config.toml
vocab_size = 4483
optimizer = "muon_variant"
max_grad_norm = 2.0
warmup_steps = 200
decay_fraction = 0.568
decay_shape = "linear"
Each number is 500 + 40 x the weight over the matrix's rms, rounded and kept within 0 to 999. Layers, rows and columns count from 0. Numbers have three digits each.

# layer 6 attention output, 64x96, rms 0.0791, rows 0-63, columns 48-95
524491490514499468483528453496456468510464555454532498451557518502479489525504515473525535492511565519563546501500550519529498484491550449506550
478496446467487512470482428533426477421431501496511478491500490506538570482521499470542530452516538443516515465477407540569452506583535551531483
387464522520486534512472528393453538587538511534536487484458502506462488542487465551376526514606559536476528470561474495466416490492503487428539
457520476444476567485492455507512482406532506484531452462518546474527548483552477517546474577514516528466449511441476554464499550485479443536510
539521522528515455522547470505424467492558482518472537500573412542456476485458546491470519537448479465454432556514467454497537499561587432492513
546468491470494490482486512558472547513485482526513536469404451552512510496486551501491428437474486551534472428479464450548513500458446464597494
458507531595506456471518526460528522469481481500517448427530528491518442549551446527455601490590518541521552549522493476430455496476431515481503
487471472508453546470483498453465457496480497474521530477482493374474504514539486507475519526551485527484497478466497465428452569473532488460458
496488494553514491478475465515531519499438471493574534500450524569481505474524400484481496491535503440555486437537549512517499544521491456476546
509557513521505462515509577478523504555591472511533583522488535489459506551436458465501499478523506488545502509593497479538463472573492531471472
466513558521535511451511500438531466481504493542484417426515542524494476526495472476502529491542458494440512523554453543478494484513500494497549
483582521506497544476525457488460519448502515510531500485483521488515504496516495465485506535516503544475491534442519511495502570581455487552547
586511489421503531553492469548492482467426481589454482504511525481546575493485535471444485478431502514478506448512519532488534462493484502487503
475452472511532501475515441540465521404451508543484503436527505449548463524448495465545532517480458489504398520445483474528601473427490492584554
523458446523441513439498480480484482516480466487453512509431487480435501442546547441503437492460466465564453492528480474434596463482418491523493
443430525543572461544499508455452540496495525577470495490391459447543472567513548547459466516583517489579510553448483532577522536574576529531566
476473485438493538511461530540578551530536483473493577487458425523543564572520466549478450487586529484526499510500405493478438506545471498533478
495470510515526526478462510510552429555531544458515470549555502519461458531528461556514527462512484553534514480481549460561532527470488478376493
432482445482474501540486510409454486583476517466541497528469452447508455512438523540527455508560501493494473531567518445479492444498527450540496
437489463456531578526544483492569466484505472440526535490502465443485533455498442518499377553542499475518501445555463499417500493527534504479436
457564519538478452514522474437508504478508466501475480532509546475577444468536485518484524532541438541472479474510488498518510559561446494552572
481501470489489578490484500470563527466525510504495503520505467446542484510461416535420453537488536517457556410537536527452565503488511516474520
472535453462482497448498474459446594432571549490473478469530521548539454406466490476464433526454463503478410485495531517457499571551446479535388
547482487475499478496495520469487488473509483525461464455509521519536525444549589478456551548447464450518520488453499526449509519512515501510558
535473441554539506510492474570518552478453481512437510557501462512502516550525465537545503566490541509562491463448553476469509428426410468577450
471452404548508513533501479507531530470546593517496519517509474401532509479493488494445450549572518507509538506569518570508532447459516491547524
483438547453515464506499494429515394506510473482476445432437471478445554494486486549452465504512486467498476563541506519487557522500496509479532
488486485494478485536464462526444531396451435584446515465477530482484513530510495480438530491472499470610423488537584504490532545521494506603502
499473485425499530469468538518508567486552527425536521551575468485558499541451522505558474493523453482541476523479540478547504496511486451520534
586473583640557458476504505461456490476509499500486461550540426525429414519500506497481518453563506481491535530521451446438466513472504386503490
523528552507518515518486510549505483504501478544546517520487487542533519508495560442536547547539524502496523523470498501520514462518504449433523
493524460556508454469522499535481503481517525451542492511546444483533501442472463512464499513501511546432500500428494516494484486470533475474552
505438486514473512529454494407484421521479512511487454511508534551537455560570447533435496558590499440465522465476447504353441550540450480479579
534511532527466479504566459521522538496550520481492504499476515461544443469498534475476440552427551530502498497436483460490433468478450465475538
497506466504460506468463487468514522511518548444482459559516552535545486471505510521433521545540472416489472437486541566494436478505510474488502
522477423512545526533555485469491526439490517521495517464484529489444528457522523354461433419526512557432446445444517506473502494511441538489542
529508443488480499519506477582488465505462524450517518496470521471454562533534513483490486508479447533546555510546442516595493510492477518461478
536521518566540450468503516517499491526485504479467495491430597530443486511498503500515572512439421518505468495482498446464390475502414460519480
519493537500480508542507460502573483507491473495523465454561508541476494487508463552543423571507545488558393500468499527453552491423455484547480
407492467537497550468473478462473413516518553491460491500466518482505453526549487498427506575600469477515525489529503537546447509527489455478568
516539447466487475554421499484484515440544524512535525518539515413471475523465540467505454549539521512440567564592495579451499540543499558550510
493493530519474470482513496489416500517537531483499508488562465513508452554468532494479492463508493461434523496495485482488455511472570539534460
492525566545540463533525479431536523514494467541538503502498510529503455534506472475557483527528498474456525500557533528518487604503504447521435
525496471500468438457503525533514506510544481505496455493553531532498505492438516502449524468394497484515444520516464529544502523432487470446447
398486577492582543490463533533549504491392479468484472436463465517547498493433393513452535452493572565551484545475498548485477470443609490503426
519524461499479502539518514538421532512541518469534546530538466458551461426527457403499548497467473503517573522417477478553420503511544502503510
460521520435466569477503545513578576499521537453545510511502540516578476491523482512546448563522543509432470661489511533538488512508483449489451
496519521504469502485487508494462502594511516467482523544491519545532495470583551394478489533485480512519515561464432536470502522456571456511522
454505469449477532512508501446498547459542501488435486489472498409529513479504547513497485511455505521500495489465502490469541508521464519495450
566563511525493430495514511576551538459531468537465519529540473445480464518506463482551506468422523521465517469490519428473501592451450507442520
552580474580443415513541450487436567503513542450552574438585517523409499497523438481491489426514496440443515480539584480496411517495559534547586
481457482615474525468491476505461516403449478502498472491458539647491505502540410524468570468459450473479501474461500447443487512520492552501506
562488527500491516569510467531509428583554526501540482503510507525511456551464531542482544573476492574518526518485496513453480572469552555447546
440481487454552534496483475531547457505487521525538477438461511534494560512560603554462493510502612532531512509495457492512547502472543498517469
501454449518480540492491490522536493427438500520502488460523536465526527550522502497561553466557569476516512400465463520505567521538468464556521
567525560539460454501514517466481496545579463513483444499554526553490448510475474429490545499497487454442521498452496547563487521441467547504527
489560510554504476470511495509479542485530572516542543469523489475503445504500559432473588431483481450520478508471496427473446509459456507487486
415551568474481491520521474435549506484478496524487464534515501530517573510507505468468510539552499510435461555495529535524456485524434511511442
522499548547531500517468462502501492523506571503525509589468489541511414447463493483439481542554471521479507518472482568419491433459494533493524
569511504520448453501513452466496520457430561463497504523540558496504531524564489470513493434460499425501496454456558473439459488479526585486522
504474528531528430468508484452461524449472476529493491466481511463443490496506510452522486454506491463417500459519450454513514508524458510453515
516481453538523497473527493524516449456449470511475518498515477480447505516521456541478428475542454473504462449532489462538567493437507454558473
467488512468440499509509505547559504551529503493449559527489504500537537514534535458557545527517455499586456479552554459508592438531561509455457
574526491470500543523484523521456483490538519485524554521460582520492490439505527484486496495424495493501531543510487518517491465526502478562478